config.yaml
n_layer: 12
d_model: 224
n_head: 7
n_kv_head: 7
head_dim: 32
d_mlp: 896
vocab_size: 512
activation: "gelu"
norm: "layernorm"
norm_place: "pre"
norm_eps: 1e-06
positions: "learned"
qk_norm: true
attn_scale: 0.177
bias: "none"
tie_embeddings: true
parallel_block: false
init: "uniform"
init_std_qkv: 0.045
init_std_o: 0.0
init_std_up: 0.045
init_std_down: 0.0
optimizer: "soap_variant"
lr: 0.00479
beta1: 0.95
beta2: 0.95
weight_decay: 0.082
lr_head: 0.00671
warmup_steps: 36
schedule: "wsd"
decay_fraction: 0.94
decay_shape: "pow"
final_lr_fraction: 0.0
batch_tokens: 32768
seq_len: 1024
doc_mask: true
train_tokens: 161100000
steps: 4917
dataset: "wikipedia_en"
Each number is 200 + 20 x the weight over its row's rms, rounded and kept within 0 to 999. Layers, rows and columns count from 0. The size before them is the row's rms in percent of the matrix's.

# layer 2 MLP down (transposed), 896x224, rms 0.143, rows 407-435, columns 112-167
110,182,218,202,186,214,218,193,164,192,167,221,212,157,172,194,191,239,195,203,197,223,175,200,184,209,201,192,226,231,229,235,200,230,230,180,223,209,209,217,232,172,200,208,190,180,210,209,213,160,211,212,189,204,199,203,210
101,234,185,185,187,184,209,181,217,209,174,196,238,208,211,213,203,193,189,207,229,197,223,197,222,169,247,200,209,194,196,161,200,189,169,207,168,197,214,194,215,192,240,202,175,167,188,195,159,196,233,165,187,192,177,192,205
102,205,196,171,219,210,192,212,174,185,171,188,204,185,185,211,200,215,205,166,185,217,205,212,220,203,235,172,182,195,209,197,208,208,171,189,172,198,159,197,217,212,218,248,196,205,224,202,200,181,195,197,198,192,217,217,201
091,198,226,199,185,187,170,160,185,183,220,209,214,217,191,191,217,185,220,231,196,194,189,227,224,193,176,206,205,188,209,172,191,179,195,199,193,211,219,191,139,232,165,188,248,215,213,210,170,222,199,203,181,185,176,194,216
106,228,153,179,198,191,188,197,184,218,186,212,151,208,233,196,180,173,161,214,180,210,177,198,203,218,204,201,248,203,216,201,214,204,203,189,191,161,193,203,183,183,182,209,164,176,212,241,206,200,211,196,203,186,178,211,178
095,258,154,233,200,203,200,158,188,174,232,186,182,207,167,174,185,212,204,211,246,201,167,206,217,221,197,194,204,229,172,184,194,201,190,223,193,183,228,223,182,169,224,199,165,202,174,194,183,191,197,173,176,191,199,219,178
089,195,223,203,195,178,226,223,216,184,223,224,203,207,214,195,171,219,193,182,179,212,214,150,195,214,174,177,172,198,209,200,208,206,199,200,209,207,215,204,202,198,214,182,231,218,189,198,205,258,168,190,168,193,183,202,201
104,173,177,197,246,181,215,168,219,160,217,211,223,180,168,230,207,199,184,221,207,191,214,181,194,237,179,189,186,197,235,208,204,199,232,186,177,213,210,205,219,184,217,201,182,208,167,194,189,188,201,191,214,200,209,182,168
094,214,199,182,202,199,170,204,176,254,216,190,212,180,208,191,213,180,232,191,169,199,187,214,173,218,201,182,205,186,224,196,182,206,238,203,159,196,190,193,174,179,202,204,221,161,212,236,206,211,175,211,214,175,190,194,225
091,178,213,225,184,159,165,192,182,185,206,193,185,180,228,231,186,167,216,210,192,199,202,222,209,208,194,194,195,191,219,187,183,215,209,209,159,221,202,198,162,234,201,200,188,197,199,224,206,217,213,203,210,194,210,192,199
124,186,206,193,205,201,162,232,173,247,211,206,180,214,185,214,215,193,193,201,185,209,187,159,207,183,186,211,204,195,202,208,275,181,200,201,191,214,206,194,213,174,191,202,154,181,186,203,246,219,196,216,222,197,201,187,215
098,181,199,183,189,202,232,218,184,178,230,182,180,195,194,177,182,218,223,200,168,180,195,169,218,235,193,208,175,185,201,193,164,221,197,209,194,210,195,164,201,184,216,203,244,184,200,190,195,201,201,182,226,208,196,176,165
094,201,171,211,201,189,235,219,200,210,212,215,212,220,206,204,230,188,196,178,239,187,203,211,224,200,196,197,191,191,189,246,209,181,188,183,160,175,173,173,184,188,168,194,180,197,193,165,188,209,207,240,222,202,202,223,183
098,233,196,208,189,187,213,186,210,218,200,223,174,229,177,179,213,196,194,209,211,170,205,182,189,195,222,244,191,176,200,229,209,183,203,223,205,203,190,171,183,218,176,224,187,198,204,171,231,204,191,238,184,241,215,200,208
092,180,189,197,190,213,233,196,222,216,241,193,187,224,217,205,223,213,204,216,211,212,188,176,191,199,176,203,182,205,164,162,204,181,195,242,238,215,197,185,182,185,234,185,181,192,202,175,221,226,207,164,217,220,203,186,236
099,188,229,242,182,235,183,223,212,183,236,213,171,175,175,170,178,187,195,230,210,222,225,227,212,183,190,219,218,178,226,177,213,218,211,202,192,188,232,204,222,201,213,181,176,241,200,219,192,241,224,200,229,222,201,207,204
093,188,236,221,178,206,191,221,197,201,205,179,184,199,180,196,162,209,181,206,220,181,217,218,174,213,173,195,219,230,159,172,213,192,197,195,184,202,210,205,172,180,182,199,167,184,198,171,233,194,191,187,187,200,217,168,186
102,189,190,175,200,211,217,210,225,169,212,216,232,193,198,202,198,214,176,208,208,163,183,231,164,209,200,220,176,194,193,199,212,191,196,250,194,177,183,228,194,180,185,171,199,222,190,221,207,209,220,195,196,206,228,181,211
097,186,237,232,245,229,177,202,221,198,213,195,230,210,223,180,204,225,211,197,184,224,239,215,203,186,190,195,201,172,187,217,216,253,193,213,190,184,172,202,192,175,172,190,212,193,208,205,197,208,211,209,184,172,198,198,208
098,198,195,202,186,181,231,196,177,173,223,200,191,186,240,210,202,169,245,189,200,200,226,208,223,185,211,184,208,201,207,213,186,213,204,174,202,213,195,154,201,191,201,185,164,205,218,190,203,204,235,184,200,204,166,162,179
105,185,205,214,206,240,184,195,213,207,226,165,172,213,207,185,211,228,183,215,208,221,202,196,209,216,189,212,195,194,233,181,185,205,218,216,202,218,211,204,210,164,196,182,197,182,218,209,214,231,178,203,182,241,214,184,207
098,209,209,179,184,241,200,217,201,198,202,172,168,187,173,212,219,190,207,225,180,218,208,205,238,200,207,203,209,215,174,218,210,200,187,211,191,215,184,180,188,222,149,179,169,212,174,226,198,217,235,190,243,194,200,198,179
102,161,217,215,177,182,179,167,205,185,176,201,185,196,214,175,171,165,196,196,201,210,177,174,216,203,198,206,202,225,204,208,235,183,173,217,163,190,210,211,186,265,173,191,173,187,151,194,209,208,224,214,196,200,180,179,213
095,203,221,198,230,226,173,177,211,213,209,171,249,208,199,199,212,230,215,178,232,190,171,226,187,196,229,212,198,211,153,209,215,218,216,195,183,188,211,174,187,176,228,184,211,220,190,213,184,193,191,197,214,207,213,222,189
120,190,206,223,195,212,193,230,150,212,181,201,209,235,205,211,217,192,201,228,206,225,210,218,204,197,205,202,214,219,210,205,214,149,181,184,221,232,217,208,176,248,193,219,207,207,183,205,254,182,217,204,181,220,203,193,231
092,197,213,208,216,190,218,211,211,198,191,195,223,152,217,255,194,182,203,224,195,234,195,175,216,202,213,184,218,186,231,188,224,201,196,224,170,193,206,228,171,216,177,206,218,185,216,203,191,193,180,204,194,189,210,230,200
105,192,209,156,195,178,195,239,158,201,221,192,218,226,163,190,230,142,228,186,210,193,201,183,218,201,195,172,199,191,222,211,199,189,231,226,206,223,176,199,204,182,175,205,178,199,183,177,228,182,189,208,195,188,211,221,202
103,196,215,204,201,222,221,188,193,166,201,213,173,199,183,198,196,190,222,189,231,193,205,186,190,174,206,183,174,238,176,185,172,200,187,207,211,190,178,191,198,194,204,206,165,200,196,200,192,186,190,207,192,181,192,214,228
102,203,223,209,213,204,253,228,183,197,225,210,175,255,211,203,190,171,216,198,184,213,189,208,170,230,212,167,205,233,187,198,186,207,216,216,173,203,218,204,233,187,170,199,213,219,197,193,183,201,220,195,200,180,212,207,196
# layer 2 MLP up, 896x224, rms 0.154, rows 408-436, columns 112-167
094,236,209,202,174,239,186,212,167,158,232,180,215,178,228,191,205,211,196,208,192,174,202,216,193,183,180,229,183,213,179,216,137,191,217,230,211,194,210,214,173,202,218,216,204,200,189,207,188,189,192,203,174,166,207,231,204
101,210,217,226,201,201,198,207,193,223,208,187,254,176,178,207,181,180,210,201,185,206,158,189,194,235,181,177,222,210,217,188,193,212,193,190,212,181,181,169,219,216,206,212,189,185,164,216,203,182,201,243,216,187,183,172,204
087,195,196,214,204,177,210,213,198,222,205,178,175,186,196,211,219,218,164,190,190,239,198,240,208,216,216,198,190,170,192,195,211,175,194,209,195,182,220,195,167,217,215,183,226,205,167,229,210,220,196,195,165,191,188,217,182
100,184,206,185,253,223,204,203,231,164,177,182,212,196,206,180,195,181,211,200,229,194,254,202,175,235,206,185,220,190,195,200,218,194,222,215,204,200,199,193,195,203,176,222,217,215,195,223,190,183,226,172,181,216,202,194,195
095,203,189,201,197,217,194,215,202,233,215,211,188,200,180,208,166,205,207,212,215,189,187,241,254,205,195,225,197,207,187,200,189,164,195,203,211,194,226,224,228,180,210,214,159,213,221,236,180,176,198,185,160,198,171,188,209
084,209,202,198,201,205,211,195,206,208,200,224,214,222,206,236,177,238,187,197,197,159,207,214,208,169,195,148,183,220,205,199,234,235,196,173,191,241,198,196,209,181,225,235,229,217,205,243,196,204,201,186,184,220,182,245,215
096,201,251,154,197,203,250,168,233,196,195,176,202,145,190,224,188,212,177,210,194,225,198,199,192,237,176,213,195,145,171,241,226,180,219,188,198,211,215,198,204,197,188,218,187,195,157,221,204,194,186,198,200,178,185,205,204
091,197,175,193,205,181,206,205,184,208,189,166,198,168,205,207,212,217,148,202,192,206,222,206,223,215,214,183,195,202,182,208,174,151,179,184,185,219,218,194,173,194,173,205,193,232,166,194,197,196,227,189,215,217,225,189,207
087,195,210,180,217,218,193,205,172,180,164,229,179,165,204,214,232,204,194,221,199,191,201,206,191,196,210,176,196,200,226,221,214,173,187,252,215,202,178,214,202,149,243,215,241,203,199,228,200,192,181,205,174,175,191,191,218
124,212,203,206,190,206,196,205,150,207,161,193,195,197,197,205,239,200,179,199,196,179,181,208,200,198,220,201,201,207,233,239,212,204,200,193,216,220,231,186,200,191,198,197,175,191,185,204,228,200,183,233,190,217,243,186,211
108,163,189,176,202,209,196,170,194,175,171,209,216,184,207,206,154,216,203,220,165,176,210,238,200,198,232,206,200,193,200,208,196,205,208,174,209,204,228,222,227,172,174,176,243,223,191,188,177,184,210,184,200,183,212,196,219
095,175,155,170,188,234,203,191,195,213,203,179,204,187,171,208,186,202,188,233,185,221,184,201,223,183,201,204,181,265,197,200,198,174,181,204,189,211,217,194,161,199,169,210,217,202,211,204,198,205,233,160,195,203,201,211,210
098,176,234,217,160,212,182,191,187,195,203,234,204,191,207,209,221,209,190,209,199,206,188,228,208,170,249,205,195,188,201,193,184,207,238,187,250,184,236,188,182,182,183,179,180,201,206,239,157,209,200,208,168,198,195,160,204
104,212,200,190,208,197,220,208,220,201,209,221,191,207,200,216,214,178,200,181,216,218,251,207,200,188,223,211,218,150,217,202,183,185,201,173,217,201,209,210,211,194,192,207,167,172,189,211,182,171,182,194,195,158,191,202,180
095,192,164,229,221,186,186,206,171,193,235,238,224,200,222,210,199,234,204,191,212,230,188,184,203,195,172,174,195,179,228,204,193,180,211,190,200,196,207,183,172,191,169,195,215,206,173,236,192,203,202,166,185,180,190,196,240
102,178,212,191,196,202,177,181,203,208,188,186,200,246,206,230,171,216,197,210,169,172,203,165,178,204,188,218,189,203,190,229,213,184,204,188,191,183,245,243,205,205,211,246,198,219,188,204,228,196,212,200,225,205,194,180,219
099,202,221,216,216,164,201,225,222,188,225,180,219,234,209,184,205,187,192,217,156,198,194,162,249,251,159,182,232,213,202,205,201,218,192,170,183,208,222,203,217,202,220,159,209,195,202,181,167,185,207,182,189,213,182,169,240
097,164,209,202,214,209,213,177,196,176,192,227,231,219,184,217,187,230,198,192,188,174,209,235,198,195,189,230,225,171,194,184,220,209,175,180,183,213,193,183,186,216,207,191,202,211,201,205,209,192,210,187,220,167,176,207,224
090,239,196,174,239,176,147,218,163,199,227,222,221,224,166,212,187,184,205,222,199,183,179,204,183,205,168,232,221,226,201,188,189,199,171,211,201,230,227,186,180,220,200,197,199,214,191,198,192,177,196,206,223,209,188,198,188
107,191,189,201,228,218,202,171,202,230,215,203,145,204,203,177,194,222,198,206,207,196,179,210,225,211,214,173,202,242,186,216,191,197,202,210,194,224,203,213,230,196,188,203,229,208,203,204,221,212,239,164,171,206,196,208,225
093,154,225,192,197,208,176,222,229,173,242,200,184,207,215,199,223,163,175,212,205,186,192,177,225,192,179,200,175,219,173,184,187,211,196,249,208,217,200,220,177,207,198,198,174,174,212,233,229,187,221,179,213,216,219,206,235
102,201,168,178,199,186,204,191,166,184,188,217,208,198,207,196,172,232,205,206,197,170,208,196,186,189,226,212,215,204,209,179,188,205,160,233,190,176,203,217,238,198,192,182,228,194,199,203,219,194,179,225,203,206,229,217,195
091,176,234,171,211,174,193,180,180,176,184,246,203,237,158,211,222,209,224,264,206,208,218,202,225,212,147,203,214,189,207,191,191,188,165,204,209,200,191,176,221,203,185,211,179,194,189,192,184,199,172,231,201,208,206,166,213
104,214,190,181,200,219,229,244,191,189,202,194,206,202,196,213,219,214,161,197,193,200,198,201,234,184,214,197,219,187,198,222,193,201,191,198,199,184,158,206,217,209,192,199,195,210,214,208,165,233,163,185,224,214,189,192,180
094,186,183,188,207,182,185,175,188,172,185,183,186,202,164,194,205,191,189,171,198,182,203,198,203,215,205,223,193,223,186,209,238,216,212,192,195,239,204,221,200,210,192,187,216,172,173,200,201,208,210,202,180,215,209,200,227
102,183,202,209,214,260,212,222,164,184,202,212,203,209,193,228,223,178,191,174,206,194,186,184,216,204,173,214,175,198,185,217,198,212,217,198,199,214,192,212,184,245,221,164,206,202,186,219,188,184,198,198,202,200,178,210,175
099,207,190,213,205,230,197,215,188,196,192,211,230,205,180,187,188,183,219,219,197,194,183,197,186,195,189,203,206,217,248,146,219,175,197,172,195,204,221,167,208,207,208,218,198,210,190,192,248,204,220,192,169,199,204,186,215
098,206,207,251,205,216,155,182,195,192,188,225,203,244,211,236,236,219,199,181,232,187,195,192,217,235,253,208,201,193,240,224,184,184,197,193,245,159,196,224,201,173,207,213,196,214,185,187,209,205,204,212,214,208,205,164,190
104,223,197,190,219,259,224,238,177,192,182,222,182,193,185,229,203,214,184,210,184,204,175,201,229,175,207,212,194,208,223,221,200,189,184,224,216,148,181,172,203,198,205,206,222,195,197,218,199,200,181,203,184,177,203,185,175